From a checkpoint of a small transformer trained on Wikipedia.
Size: 2 heads of 128 (1 for keys and values), vocabulary 5441.
Each number is 128 + 32 x the weight over its row's rms, rounded and kept within 0 to 255. Layers, rows and columns count from 0. Numbers have three digits each. The size before them is the row's rms in percent of the matrix's.

# down: layer 8 MLP down (transposed), 704x256, rms 0.0427, rows 268-302, columns 128-255
# gate: layer 8 MLP gate, 704x256, rms 0.0433, rows 269-303, columns 128-255
# up: layer 8 MLP up, 704x256, rms 0.0423, rows 269-303, columns 128-255
down268 101:171159143131119163144141111127205094152179095114143132078235124167144113114074155103173148116158121128147163113107160154105079123091152140124120143158132096184194135128122098098161112189127109145135110147138134132067113118113115142137204093086132113131150188147130131142084140130066181191143165079072110160145136100140063098143130110104124103119133084189151175124106121200187094173182
gate269 110:113151131192167125117148140201077133103101144096164104131180095074075148101125157114114166080174185122101111119146179153142141107102124136097134156139157120161130092134104133142152110088079124098106123106187115119145103119157172093089088159149175189096112135096118115120127119107110160055198133163105095149117137154126125137176113112091206151193178149136090126113113142124123148136117
up269 107:129137112112097205099104110125146105091107080119139085137096143123137157127176087191122106116180092140146132117141071153160146119180146147104146081172111091121114130105137150095120144079137141074182146144141126125070180135135107125143108117156136109141131135178194098155166096099189092153125101127122126120165121166105105126198134049117107094129115108150140109189153148184195115127105
down269 105:138170145105148169132116122147147135079137125133121111122077148139175204120120130172138139059117133190133162100077135067137137103160165161130130111109116118122134133064096173108097155102158138164124144125168126095081117152136115094114076117111106124133110113110159122118152118150131146115162080119124099141152156194132126097204128117134145070160206201145148143109109157158153119207129
gate270 097:166172135173069096090132129092113154085127147175119132115127097120107112206055133097139129144084130139164108132118167125119182065175074137087079150168083177085145091083071129137093128140077077116130083132143108118150145137069157146152146140123101183071147143124204142157068200157139140147130142112110126146147155128153089120117146143122145140119124156093130113100147118164063126103086
up270 093:147140123068158138124121093105132066090156138142142165128132128094155146172065047061081089170133140105117167110100135150120139088086163156124121132139077110111115074101176124145129077131076144116148128107107152186112110102098117082121111122100117151174071183117145104128167164102109099108122115131162047100163091132113164148181097118133123100164135126107073127117119103088143144140075
down270 095:141103141107096164132052072105122104126175127139180154089140160160098105097096095129090053136150140109158188161135172125120121175164145123123168046187128147088117124117146155114142152097096150078105112136118107116095179090129155134151152128138127130131165126133164138140120126112091123105143170144148139153186159050027117122207162159162105199151151105108157162180095148155110115128127
gate271 089:099125086075135198089143151148166096146197104182176163106121174154139170101117128171165138113077106200110131080137111133162126143133083125192110111145157150145171104118139178091121113215123167109147067095128136141105161085080044094190126063075178068145070131175107143153102148136130098082140126143087094077170165123156100196075135172141161103124125156160100114137138137089228135173166
up271 096:070141152147144172122138145128126135168107148107149114148103155066106126083149150191112102147185120060163131137097191143161173158160104076125115189121123135075098125097115090175124159117141162122080058112119091136047151083185083084129105056163168207154130118158158129106169123168110176141105120091204108150161110101108131112163064093138119152106098116113105065098101161084169130149141
down271 092:141075096090159093055108147121152155118136125109053088138168087129087124147123146095139168140158143170132134140110117141181078189108119183139155101110066143135064157091109153082116150150115121115164120137119126152176116124031132178099173179128148121129117126088109055143076097069140038132163125143083119105084101157124098137079199143140155098145167175125146151164164141148082093142069
gate272 096:060119151097100081113115124119075074093155119081144155108103169174124089121125106149122123144169171142191093106149080105122125137138159109147103114118131191073087154130153095112127063132157081117105133103098130128113137110102151143119183133159141181130179128134137131100208142125098104085109091140163106163147135117182137042200115121014080136091168080121085155107142124134113141095188
up272 097:070140164143157064101142108175150053107139124140139109176134121080128136178077132163139106173140150122137145172129145127116135149098075092108113090209102109172182214122124153112136109100127139146114119129068134122153159135143156101161180120085122176121138122146134141133179149106122122160156120147138175094175074136144140148162087156134154156116097112146147140104124159173158111094175
down272 096:110048114145125125124075171128179194092129107182077186080167102133083157157141206151160097116135167120149145141133150142093118120140107118080077192119140133105106165163137106088116167102147109095104167095154169122128121178132119148104134153070174162156153183112132131139110171111110130156141111144111139133136123143108107109181072149113089167088115127159161077141139118124105155092187
gate273 099:112168105085133181087138165125148133090049082152134168175081139121140122130147119119097138113085119125149104108186162095155065069176122142144131171175151137102133193198071103200132152105103127161077112171182129129032116118138068112151168137128068181144138080097092081099124098064139103107150171119091151145121108165150095077130167175207152123101059133150159122155115149106130089108149
up273 092:182111147138107121140127190165169159088121187124166130212148126170140163120088091136108077145154170128091094109119096213140135073099134127114152124163156115161106115105066075130122106172136068101104209161140102126167161092120155157177104164106109146049176141102073202144119113157138162135101141157120144099107116133146189130150163124085174182111113144112125104146154103048105130152130
down273 096:145098127118150100080122123084170128129151127099146119145137136104129100161126124150099134123169126130117130156061100119059145131140127157115137179102114154128096129152079116159129107132193140139118172141104161138175127106130119172154209085134139154083177120103157107138144140093131163152177150155153143183147141059136159074157130096088107129182090126170152071169097086168122114156100
gate274 099:164117160144104163149117154151127074153141108148155119164152153137092155107150176165075074108161124155139168035144184167137092142119109107190067152090183124123108125142114131117174147148156129115097156134125091085129112135123127169109121093109106143106093122112096152127118114138109143062151135120108144118184194075191133105154144148111162119129137160182114166095123080163154142165114
up274 105:185143142108112082107130136051072128136146134133072153146168093166112105063155123097190133165079125121118130129140102100106110129135114122118115153154109132168161092096141096126184166163103133116139083122076126130113114067161156090111125098182147162088186176147143108175148176183169184175207117179117125129149157143151121137107150103087143108118106149097136195122095109113119176133120
down274 100:110124160169143030145107139154108141150073130160184150119135117177167134131190125131164118144117053118160085144135094105089126110100140147128184135124135169175092112119152151144119166108148170174095180121095183123151161085143147129123101132190124143158059158153134124122143121172170178138119153154065083165171137062201124075135150119107112110126103096067120112101115097156154113129103
gate275 100:104074136122175126097173186123132096151145105138183177129161128172163078129141185136155157167156112167071120154099146100100157176116149154101171158139133084124151109087155098155104116208117099083105153141099154141117157083142036139150115113135132156175093156124161094120131179093194108180172152126057212053152138145134150153103112117110158094134188111120107110217155105105162126128093
up275 104:140109074132200128131115136133143173121116198141094116174153058107116177132104132129146103151120078078106085128169120172124117082103151097159161120072109204092141126158100190153160160121112121149153130130082146133142135148126229151124148097101096156118209139122105122142101104095133155147198121123064191131077143099151095098136078119094129130158147073149143107088115192098128144121098
down275 100:142129091155148148157094119168135065082161130118045154163152146117113149128114192133146116145096162122123126175182115115140094142160161125077168146178150144090129188152133147105123139152119090137161166063089123139134129138113115115187099186097204159089118121110137161168128179144083125146101110099139122121126087098034135118147144064137056174164121115129160198130127154107110151153131
gate276 099:105107118086105129145120139092099145163143139107129114107145114179107112105160146212165142192145193120123111127076111137117113143140130162139170167127151112194113105094152187134137102110087143144125124161107124140167143109171093173127117145101182103157139112130174145141194097075115099152124143097083105088124092097091112142209153179184076148141187131110164112191188151126107148113139
up276 098:167141122115130170136151034119104170122111096130091159147073102126146153158078160115085077152108164057115118110133101107145155113095121080210129082137097128061129143081160136146123129082096182128119109099142149122153089190102192163088121088119162100091151191166129122090156137096052134124130156159076100149102143176131097076060129153113156143094139175191091113158084108156155095115053
down276 100:153134127115176115122151127111164131141157133138104122117228154111136158124131170107183103144151126090070136103131160144122136098142149102113158083127118165147194134118122145150095092146101148131112058136136138102135150092069134114157185112154082086129127131203147084143093125121108140071101083154139121112177138113072139160076142145108134170122125148178096129115089137157121096142167
gate277 103:129090111130184150124142104120134189165096094167178061155206122083098048077108097111150105148152102119089116167075169099110131090138129107100170165137122141089130121158111140163108085114163142115174120065098083171125154112133119056158098128103133096098105075125140133155143101173097146179154160158146175128118111121119138094088159122129133184167121135160120123114085085121155110169155
up277 096:129127103159139120128157146119105079086121109149121054103169190101139060152114162161110109131090080130138119180105186080079166128131152167079110132177084194164113175133161122168131126119142154128137146163053132083145171076078158145134077100084114160102098121135100140176202108153130101150165102118120112153104092126167126159137115130156074115145111093099126096176151158130104102101170
down277 100:145162144147128143143142154083119114118146134150107097114109161092135096145078081112105111090131120141120136142111104145168117125104152124158151112109169145110212151112132129071104111093095086090098134102122170137177134178174160063097140142146143121080142065132156129120159123086149231123057111110070110117129108118095119140142135131121084025143105119090134201165152147146090061160152
gate278 103:067131137165115137118085108143117101082087144120120125125100171143115088135155041161117091109098151155153167116143114185155127167088079160151095166137090119154115113163160139134133156177143123127181117144131094138166106140132136095100093089116108155119137136166190123168105059139158122180112162137165118170106155090178196121152149103144179102149116142176165168162143149135130118144091
up278 100:099140143148152095131167122124120118170111176140110110144095183081120156082133135177128073111146162127081171096093101116178121142112118134173131147145163115172132124160145136130151095134105095104159191149123112090134131066158161165152091122130160165094121109121157165158144118142104179128097168182106079152156145104070100212156174147143098179069157075134119124098122186113120146135122
down278 099:110133183151129151116111083126170201056131141110142119121157092193139139110119174126109157150099101112073086183109125158140116125134115124203153130124098190173059129123107108090197171154154098158163196169118150076133106181135149156089146076089161063143097133095137177136100155151155118108127100155127130141085115093097156159178103064127132095116180096148164149139128112067112135163103
gate279 097:160137120139110133072087065161169094155136062172188114132135108081163137172127136163082130094124162154108149132076158120121180140135118159046213072093106102113129093089062122148160149098121170086147140103142158134126150125164121111086181115136156157138104133166181170043148122078155132199136123078113175102154121162155119156151180107154111125124136127128099198097153130137203147113112
up279 100:220119122182173085121099148093161145088141163100177105060174097112144100103153154137093145161101048163205078160102145132111173087157126096155161155111153157164171135086136081115095100146135124087160162095145080109166119152118117105117181173178126164094134108140075152168103195171178124159178134077102179126156144152069130139101125106112110156167111150124170178126107111077166148156120
down279 099:138114128161137124101123078131136141128130213118114100084163128167088096103154141121131113084129170171091141118122135141105179132119128135147132099062118079170101163152125133125128146082125117141109166201169068113093107107099086125091154148162082155126143120071079105093158102109176110108110136077119113110069162104099135104134180116087048095172187123126163113149133131107142097191129
gate280 105:115157145121130116091157058151120123126165140076132086145185105107020167163083129085137141112093127161087205135127118112103149106162077090164072193090131140085127084135166118125083123093164117105123116123107128098086161051127129098097162098178108136158121129084144153104072124097161122119153134132187142105194157124129129127108158104139090133123126083139116148110155088068137129128135
up280 097:116099152162155095073151131167139174166147167122091104074142152153105172144142076097152092142185142135162192086148111130183165110090155126181107160146145150120152152175142145073126133169079121173122138096106150138092175127147135145167106110098105128127154101137130204150118195184137118146058090099097129175164147145108120112178131089168097158077180108110102146133148147119151121128078
down280 099:140151114158119071140139120141100183136113161189118127123205068113113143068059090177148101089152203122123092078102120191122153120133162188129101085108096101150086141097115101078103096135114183213100121134157161144168157105111156184113137142110114098142148168212091085167150097177120119168119091084093127144117166147132172116155109127123117089106117135139089151061131140205125117162102
gate281 094:097126169091103184123107167139123185134083158057118072111140073115110158141111117128040118094114073149123138104153160121120155128138119112160138161110091089068141151114134188172089111168076122118142186162102108125141144100155193151101176121144140140111172120125098101148106106169144070116093070158137120107071114078162167122142127093136168092127122165101192090134154119111172170082137
up281 093:112120118185101136119113148076148081161131218196152176133120136177208137155128179096178152118164099067120117083140159107098207120071194107157124123158155109136143143151100101141157089150142149146130119144161096108135120146112096134195123107163133070092151110145138146122107133112143130152180137095112166155117076128110176158177127219174153100124153137106132137091086095129095183135170
down281 097:114173143056172130132135111166094115137130132109184128139131117139159129095190161125083133130174114084103164108096137158188158124116113179088095110110128048138097103124097123080153175118169096075177129130106168138196085144113133165106171128133166096199111133208125124073123079075147122120139117124122147152063172117107123126102129099169116172090115099120134067147126148166109109074118
gate282 097:131101125173135130157129114147155157165133121119117164084119197146098106160124163119120100118164174128135104092152135201144137159176131208150100129095116151128175051132101150120163131132136102150165133099134107140142138112075146112134145163166129158087162146126129145103192112019208090084147111112026154159114127106126152129169141114094081167243200101152127115183154122122114121106095
up282 097:083136126082096163135137137083093166138139084115138152166159105178125133150109090100116135127132073152130133131179155199118135175170100139108138136095087110145145098154101143154120077084074109164109123133109139147108077079118105085115172130144173152096179071157106146153157085145131168152133106136151083166051139145148097125066115152170184113099135148132138163116101130137136150164127
down282 097:177157125162154146163180173095114116164152109098136100180054152071151110136180136130135142140165224108105115177116137166126070109135147083210180135103113096125078189108107127117160064112095088157127157032156086122171182112113126188197142129098140154091099151138127104100141141132046105126140143125170100116138195169145126148146153084137106116147130180095162097128153111173146086137162
gate283 099:077153097114128140158136130110097143133145159196109112098120131057123103140062123163134121121151123135098086068150115161127137094179149106125132148073105156125119116161070119112177098124139146126110112140135140132089170136153142148139207130155141174053152121157160156103145110141141101100119141129142158180092096091100165074155100076131145096097142078181167079097156080107144124106214
up283 096:111134105113199151091119115138142196135123170157150098061115134129173099166165149142088161144176071085095124142053114101157116118121091108102187116169097142150123152132112124145135179134165163132142102170114120180122120118133076110093100172144100095075133110190116171109165152141114150093093134132104175176106116108112126196096148138205123100133071077099084128162170089107104152154101
down283 095:137143112162111163178139153135165130128127126137149143109119187131076101137118098103125175139116094105091101141131099059138108142122134131100121105192157133096130122077162152180094192135110085167115190156125129120170119159094097126157112203158049119113095127166112103116161119138106147143169156084127150138127120136128150207146149140201106091157121150090112183100161153120144127101076
gate284 095:110107185154088126154086112139079128142088123101115086102100083142101112123121123131125072098183110118139128121116167152183129185090145159138132146158124172120106104140097128130195127165175136067180194112124069157126082128159145139168178121133146146124164077120167090106098107098122137055096123179144086144151121175083166081145114103163068135086099186131090178110132088127114066146124
up284 094:112136106168124209178131137115140176080153078173125135110134072143119114126126156133186145162117118121164109155090138112103101140140148123098120140160124109156090100096161150127122145104154141117101138136114110147139141109072114080171108130161078144174130203155084145118124112104142221118194165083065159164128104085109110152113152102143146143140130101106136107146098135135185176068085
down284 095:124133108147159089121099158093123198108076098191115154084112073154177165177098177132148182095090131122163151195108118118155119121135106147174109132160162233177210133169103146102172089114114133152119124113142066108068110093098146163126166040188135144121110148170099154110074131164119111121060149141132130136105172148112131117115091166163149150069123127110103120158136150118108128111121
gate285 102:136139131041119124110173095118075154163125150090037100159113109114137141140140123148129101109140128114162113094130152078174088098130126154147119091118079165168098143020106091147078079093077161126099174135175103137134053150161105163154111119112074131098106175106130099080157152118132122126114151102122108096134105150147144152128139152128130170087183086158148140120106121106133134126184
up285 099:168166135128138173180019111062143176157133130154133143119145158141114102115118108094176126187135141097156077084056128116142198112124142123095121060095122167113142077169161080161052111147131136086116135142109184126089100062160111147160084090152192163107131176140161161146168122158070167087137111158095145138141099168103087126131121138124162146158132127115138095196160188090086050081135
down285 098:117111070132143136140090147174153066155123172142197079139191177145105080157035087144205137096138185202095100118175077106137084102122149151171089168187138089110161105095092138108142093101113165139088063098111143090127192092061102124086179110083213132103122067150158167124153092096170061166107131157140147097102144126156112128151092142142118134105152155110121119127161125123163097164138
gate286 097:066181103081138107167107124150163135152117139115129131082132123189154070101070124143121175088118084089138118107135127117154139097148130146081105139170093121165154184090138092156082110102109119164151082088149130101109171061119159083125187095150094083133130129082099189127152161143091168133102178122161097114199096121093132107158124095077129110144108068115095161109178162172148084113137
up286 096:140123115144140120114114130177108157102196082084153109103130158067111097076101095127166147126128113104141113148083154238146166157114148107121092143072081105156125116163118142162152152115078122123069119073111125166100148108083110123108124121169118133178073127116168091099143140137203109160164116132109182155180124173161129100100110110119106104154136074116118110166113101123121141189178
down286 101:070150146117129139149134124137140137117148159162102115094013135136105100154140083105161075148082101135096159108166175101078159136160172119138128175123181180128111146097137160105122143142156102169153139115119097108127104124117117110190129077139151149088131120164127132184163109080114078127140121166146098133133140153122064117089133131095147092137085135164092171095069130190182084179152
gate287 095:143131085151107115119138160109130113124176157162170124123128127180101139119135116098138143088133092123066127110130129116095187140068127196112107106100141146112128207138122127119180098121153154136127044094136176123100196128194124121123069057055081114130127169173126079132108083081142114113153172104191102052163055146193064133147057119103127114021106072137083140088090166113130135101138
up287 100:110099149155121145132098093093141146146159108149073162084106086137114113145131129164156132177113166160156215168145133187152150098144128160114165149114156014133146150179123153145112144119108187160118147107164156112129106131106086146188060179113125108187051118145161063169109116048146096148138095075165129163206085109122101112153103128161139155121127124162150137109129132058089136106164
down287 096:135137091189105164175121207135157110134131151143149123127000062143107142151104156090110084171142159119114131105160123114149124146176132159118093092120142112133127118151125106166136147124096111113139132112109140130169126096111051129162139082149071173110123073059183154115157146098176113122097168153128139090165069192140127125151146128120169148145119162075085095068136164206118124127168
gate288 099:198109124138113127088054139156106101127186130143193156154152163100130136180067127151107127164072139088172127167182125149132141114093123162176110134091140133104181135134130178139152044129179094103143118127125128132135141126099137140084101142067116171148172137129103172117198085106160119079106133106136080112082170154097072099151081087137118059169157122140083113149127127148137140155122
up288 101:156146158169129092070141122127111062089156096068089113112139117130129175136157110155162133165114124104143094163116157132104183167139148123107115066077170139165151130077185173125099102115152094176103109114111133121169167129064126072156133113137072123126070219111168138124199139065172151092115101118107111158068138121063136138188127164111104066056141111104147131091125099135111116121075
down288 099:141140167183138121137147123146089093118103117099106112108117093209113203098180100162147088083166079175130105085110104062154149129196152091151151098064162141113170123130126130140081173098160108166106108182105164083187137149112142108130103135218114048146129153139096074112132113101118168154156147167140154142110091104147153130136140153154209177062100125084126175114135125160106111110098
gate289 095:162134175146132183131111102106126093134145046180195197079063157099139101128113147149142159155180118172110109144120159100078120084099097128110124122104135136057142120148089172065084112138155097130076120105127101131119127141134114127056107108148134116159194137077144100115145122165120056140100164086175104113125121122136162138160081126106089117158098098086134115091126124194148170134129
up289 106:144168157145177134143151143069151125067081051063123128096168128141133109166114132123119087144104088102121216134126140083179125166080149105155135092168060191142145102208090130151135152125108067210077071135109063147067132111179112138121148167100134147143150175134120119134104102109143156151170132098137145162130160177148126076162170096092137091075146148117097140175142125076092133114087
down289 102:187148158136168173121102130084150098151113057140119140087093181108125086188118150168127148116160163158091174139106129090100142116093171121173116100162130125079154119174119151090130110091147091155088095140153124132118088110173112151057119145107114103147164123093183087152125180154096115139120178090127106083106109211125173085151102107116105091144139152044080160106133099145101086123147
gate290 095:121102117105128136181109130080140131145058205080122100153109111166129117133149147109061139125120115139074138169131130068178129086113132122057185159131109165122155095122059146153164144103099160161072193138134130153062102166162219132085138135141131136105105085098159097113124132084126150079160112127159186149091144125166165090149112130159129142087127133153150180075069138191044120175101
up290 095:165119119089158174142125158133102157174185063121126103144144167110136111098124142101058139148119132156126085117149111097128141145155179136123074081204128102073101093141100091147141148196089148117161155141173118177111095130140155076137100126106130134152109156099169092116159153108123077165197103188157162170064126125179161115120120180124121096104095133126133097162105157144173116129101
down290 095:100140114109123107112094097113109109026172195156205125120170128102176136157117117143062086102128082125139160093103067088151088112115158119089123163157188132105102122112157163102110186114152133183087124154045175122141117096129115178154148184082136052178209075090161141138168142106098066199145083130113151087157139078107155093114135143166138129141131093148111104094092169130136182101123
gate291 097:140181116079087088111199092058152153123183144101085034134092106062098138099178138116103165167154127126133161143116117098113158144064107114126068134075115099126117124093095139121175168149143117112112073102138180107089111093151103143158069091114123103178143149164194132142115141172140144217094147116088114117161150125102087100137116109159094111133133103218111117167122116130191119092128
up291 093:147099138198126136105167107126120107113104058075160162120185140132141145106142113154119160133162071112156121130114073106170109097109163197145169123092106065142092110071121114126136114127100140173160083102119146078133249083142138151135095176138122117101082075113149133124144125148154168098100111132137154126198141160150153110126087109156205093153088166117147171206203116138090133081141
down291 100:138163130134100171120198150156104034118116078089157151177140094086145160133210139188115200153122086134187095079062143139114091178115095144105145125106131077135124140142083136124084143157153156109128107090120115137096176078139114190155145146129133086164103100112129195159156140137184167102102114103150151079154108105121195125111118151081116125089147140134109149124121104147107167126148
gate292 095:117114099167160117175158127136164162186088065142096077082117067168145149119137135178085134089132130113153153153147096145079135098131195127115098140106136155154116096112134141131173112095120165084076160077140110101151165163154101131138176122111145109171136154065070104144087089146121090184116140082096181104084091127094085175130093131168064127166165119098129119159140159166176070065161
up292 109:138085114118171144196117142103142151143141158131085144096158098146161178155133098131090143161163171161141143143113137169132187128113184122089046151136139188123189117058128104095160115163098196107080149107115110078169167105115157090090146112076120118117141229085096175114109177098135114145079095117109159101101133131118111102171206147129142129097152097094150158109114124163111078177139
down292 101:155112138217169134129117141138122116172038077088110109127127112151075162135166118051112138124131135103152210139125107157143104109151152088115139144123069113153138092129114198144171135088162139091095182079150109115198072157149193173132159117110112103107096102102070138151195167122092169101075112091059191146124126124105073149160128103074143140158139144080073162146138123102092160083120
gate293 098:192122064138094133114110124154141103132094099132151101113191167094217161096214143147084181103198137140082089105086131146146126138159166135076125115075193115109120142134135080148176170113108112116108215049083092154087139115128101112128126100152119120126103141147168187156136169113122160137121052170083102136155144111155122171158121137166160108163129153073055159146096106170139091124115
up293 112:124166157120136126101205151154098150125081175069129031146148120138097141117156107148176104174136146198124096109095125090093143102198132125132161142138156128081108170111138164123099154130110152098183144163126153069145100112148155122169181090132095129110071140132155119144160130183128113156117154196174154175081084133109173063126125156094137171162164133173117159076125135123160167160112
down293 100:070193101141058120099170161094150195131116166122117099072140100137145125098142089111164125120145143139119137101065122146153095099121180129140184128159111060106073112107108098088162135133127113087130123115152167091115116193121116104115143114087135182123116134147142130103129106126129047162125218132081156180133103115103119173107161137130148149105123147087146129054127146108133145134097
gate294 105:148134100161098122091085057155052087130131100124140218110132150146163099096102154159034139147096121131099110137109168075138147147119114094176150124156128119149140082119089125132081108115202074079083132092174193148106054096122077181124119135099068126159133197104157091146104148106116092125159104131071175092124085127145121086104099118113094110143167099096116106151118090075102139134177
up294 100:129139097117133149150131203115111155100132095135207087080112084196129093077148172140081144141070096115148102128177054091114128130148127108110149131170078136142179097105081124155129085103154169111094122156103213102132152163130155168126163139150173131103082079156167106169100159112163152111179173075141172097116126100152167121132132154143157085136128085166167116140165115131201167143112
down294 098:167105181180198074109116107106162153131142146093112129157116138118103126191187094147153065092124146139156157155106083096085150111132153106138107147156105121133100138126122076141139124138182147098157146141087086103103113142128161134141070113145123115106131138129121077116180184116176049116086092143083130155185194108073124119139073161112163160093161157117131129111120180075150051139132
gate295 105:112105135145160127140155103102148123140096125171152073097118139149143106169135155138155143143186135143161158139147104084156165130108089073148155141104128105117106118123109171146185098105159126138217153070167147096185106109180102118072064092158047105130093164194093141102097164112110126131119123097159121100153085156161062148096092079152156087129116123125080151188132113107165125046115
up295 106:122078100122196048142092171118106084129071128144086146102145160167126101205109093124145085086164117139084134137168105128163081160155104074142169083104199137165164187115099156126113070161141167123149098161163108126127183181102082080160089148079093179126149098122161106162160131127129146132113128119123126110128174124109194174095167166089083117132195124119179128118131119136156128103116
down295 101:110055161093136123168106118146077098123103127160122119066066139126089119122161128099134116107132176133127089133086083111133090104102117148117091078158137100065116087134137105087058114123119122083153114207120085108121144116128179111166130152071132141119166080191153132148143078091183079161087093140125123144118147101109184166128127181095141091057161187112158110136103161065119106145105
gate296 102:145131097085131141110111090089129123159139178122120140102138165082092105136120136126176113139134163140150125125169208143105111143151128168153128103130125127094122153148088098085099144095133094118115114192177133164058122121160114191138108040100111152133115088139180149120134080119106116099082147143127114157143149127160153071165154052087113129123143143147123214171122151127136113061163
up296 098:212072171183129119118121129158056113073146093135136160139126142126075189181095143151144151127098136117138120128100091124151126158130134082144143132110122138120157185126112156128107144114113086090080121137094169064120060089193086148139149103131194078089098115182160072121162170120048158136123097122110122177163084121055169160159107131138056166102097148097150131192101166127110147114076
down296 101:163073147154116133154103183146061120119126117148124146122126114184104177107126165102169175142121091105127124180086108040093199109181213111148054078088127120136168152060141153156132164143124162153105135077062100121143146190138107052099188155137188117128115139077097139143131117109097185102097118099135160115160125156132099157129104091180182134134135187069152189101104130140164083125140
gate297 098:155101128138075149124127137142189073068138118165115141100183097120142141073140098136114092132125112122113175147126175106121127165083131152096099188074106046135137121151112160115186137107124172216121140175126181088074147164100198125119144171134197084095091120134094186143098123155120188128095089119152130102132116177161117107108153170177134102120109149155255159114142124208106173126155
up297 098:141165171162180172172135057112142075132160102170149097097110146117159090155120151135142101145136137103111102084144136112117133139158084104139124109127083108143096079123106154069089106106102064120089099092093108110124127141172182107087076134096088148141138201131085080082137139200194149070162145088143100117075094073121065090114075091143109163124165138151124143149116118088091136151128
down297 100:131176106120176101076143165126125150162136107173126084125115116124141141162166122049180093153043122137130080069081135117109091112133186105144127117126125188117108129093124129158112068094124078180130116081124189137179122154096142133152106100117163158189134082137097089121115132132188103130140144143122208124142134117122128115127115143102163067144152093121094061169151159133135077081113
gate298 106:071084090094166106073189148160116060184110046139109122110186155146120114118091131181126139147106128118166145135161132100092130126117120172070107190102139130101106089137101120140121152170185149154096142128093138061094159106150083104168112120118125143185128162177093145088205148139088167170154121117073135113109120150131132111159130109136110102142142108055129099100082084207159162112141
up298 101:158091118101100194072116146124148063082156101104192063123100102133106192121250201125153120077121116123153135119114139107112083177130153139122110153144098123040139133097150078096081126140096158169157114128134134179151127068052154140107129116117086157166139089100120135090106184143154094125135095151060101121121142176096111141113105117148150107118049116178066139148096131090094116141088
down298 102:127119137169084133116165097157110108108150113118186102184081125099126185095114088166078096113165132122057158169136116112132095159184121093112120101136109095117073159105161111159073111119102166194189128199136158194108093136087136175098129100115094151131116059185173118160148150128181124087137141160150144115101156143132173138107145111077138100120093126137137121114071120093037199138069
gate299 095:160138117143122130061114136124152081150105151167122112158128089099085120118183132087145086119129062130112200115146078102153104118128134110146126139172129101078166127160095071160058186132129126153139125150142132181028092159111076093174164135147147092150117063138081107116072148143169128156124088070095142080179093130117081160158083146123174143129119160093074114168136142138119080129157
up299 096:147140180093122157074105124146127139104081087133168088105112166070149147147115117184079130085131123131136161130080166138118148130123137088099115096156147096071163078104142095137110123154154121110157091077107127069167109092104159145131151092115108124172150111103106157144080137119145104127178184068149208116084094115110133110093103119077059139110068118126159154143064120140116137141166
down299 096:165155067145147139111119126150137107085120091090113113086153169150105119109130143133153115101133115095133075165084098182134121071092141099173175155136144088095072095119188153119149119119081129146186145107083126111118108032162085152110109118156138103156152058117149124126100109122183143107118125064154096145122085101136168168141161107121104133156133135192173109148082156093060137146191
gate300 090:121099086160098095122132159127104125168079115105133068175131101157153070083096119116112106080163132169117136108156098167202100119168118098079081142087108141151101139086127148098128141124097072145103169136123171103088134148085180153163154121183137128094116124088105111155199081107105106093151143066118126078197109101138148174160128093112171087152145122100213164170102080084130128116159
up300 088:128083136124126142173154142063159112105081071093118106111089193184113117156130108092090143115143118117147112055160123115134123149117101106108133105145111110092086137165105139132131106166024158077139123144155095208148172130107113172159146156142099095100154131127145133103173159157142106117142039131076095097079126170113102131155086139171141106168124127133124123108162145175139099161109
down300 091:111127204098118151101111146108028135109149111127100094143086114090120141107162114179137179178157138094125140086111108112102149121114103152129151196153164174153084114237098079138127108176208169207173080110120162093110137115124097134065159156113161126172130104140163097146123172129101145139156157137139106131132138116113153121188172148143102171114140178144075092093144157106120107157111
gate301 095:171076084100166163153096133133160107135113146108155132164143132139178124119123109113131172083116142073171150116082106203103143111146131100104164182121098088170125192178172171153140088141128111119081120148098145123168101145108147116162108145165168129120150088167093131204102175112121155105125137090164136118060123090118207138134101131130186173106100144128196144162117179102083150137058
up301 091:205151152118127140098101148084118121125169126126159157180135139159149186128144089089132168153115183155143103130180095079093138124127112176150109070164143137152191122136154194162069146127114116119164123108146128165174137157094100164125107119157073072129181070111103145157162099101181122109067088055119046136076150143096169116110083111212094082130152176116118168124097163117124131105217
down301 093:152112100060140093132132191087199087096161143091118126124089173178161141143158088133141142142082113112078123116095098157168133080102115133104146170102154086134130195137196127163135075101145082148080128140163124113115085117076165079106167127141143133152111120118141118126113149119117153176158134156083112143109134187134126062105116104054154129135145085146130186108111132120150119155157
gate302 103:118080068121154155154194086108166143128107163119097159149165134107165168135117155130161167134115128161099114169119164074136159158130084062140099098151092109153106090113155068155111145148113141141142099108102184172113088102130110074177131131158096135125132055119126085125084128103121082205111153155131152098167164127116094151108140129179074136151136138154086151042095089132098158081066
up302 107:134126136107154117097107101162121105121132133055126102135096041053116128164092155091067092109122193145101129147122104102121128119056155179150128075131109142150126167135162101127148052113085093152123103121132092145113042103063162183083106174119108186176148129132095091142127129155090138112176129130078061151127210178102120105089137151112151159106096183162126202165133147162155103133136
down302 106:113109147098107128123159177067150183087094111138087170149167069106163142117118102131129086085176199104102103165131101118154148094121105151192137094136135079154113172133134168104109117165138116111135111091125135144195075088142165098131125102129088075223104115155095142059163131191165135140154153137163130136084119155137174143108104108124130132149139118157093181132072125115097086090081
gate303 098:142149142192108140159178102138144155099098109172132126150110174115161080185097109106119148147139147097159094128154170110105118090107121136132153141169171090104111171109121137099103163079051083130203108124172121121109131115079131158119124125138115126121116117040134092138042129170082157166146170130135167112214115117136061190099166076123128213123106108078101153047157119130129112163129
up303 091:135125148084059113059104177150152123156110141140133116128098075075067159206139107157138113092080109076079138139093092123197126176131114116123117119096083122147095178136110167137190137096102177119092138129173140116162119155156111105115095082115076172119163102137149092099134146091094125118124151100167100111117130059176126121107152139118128105118118121126117112126077141119091125075146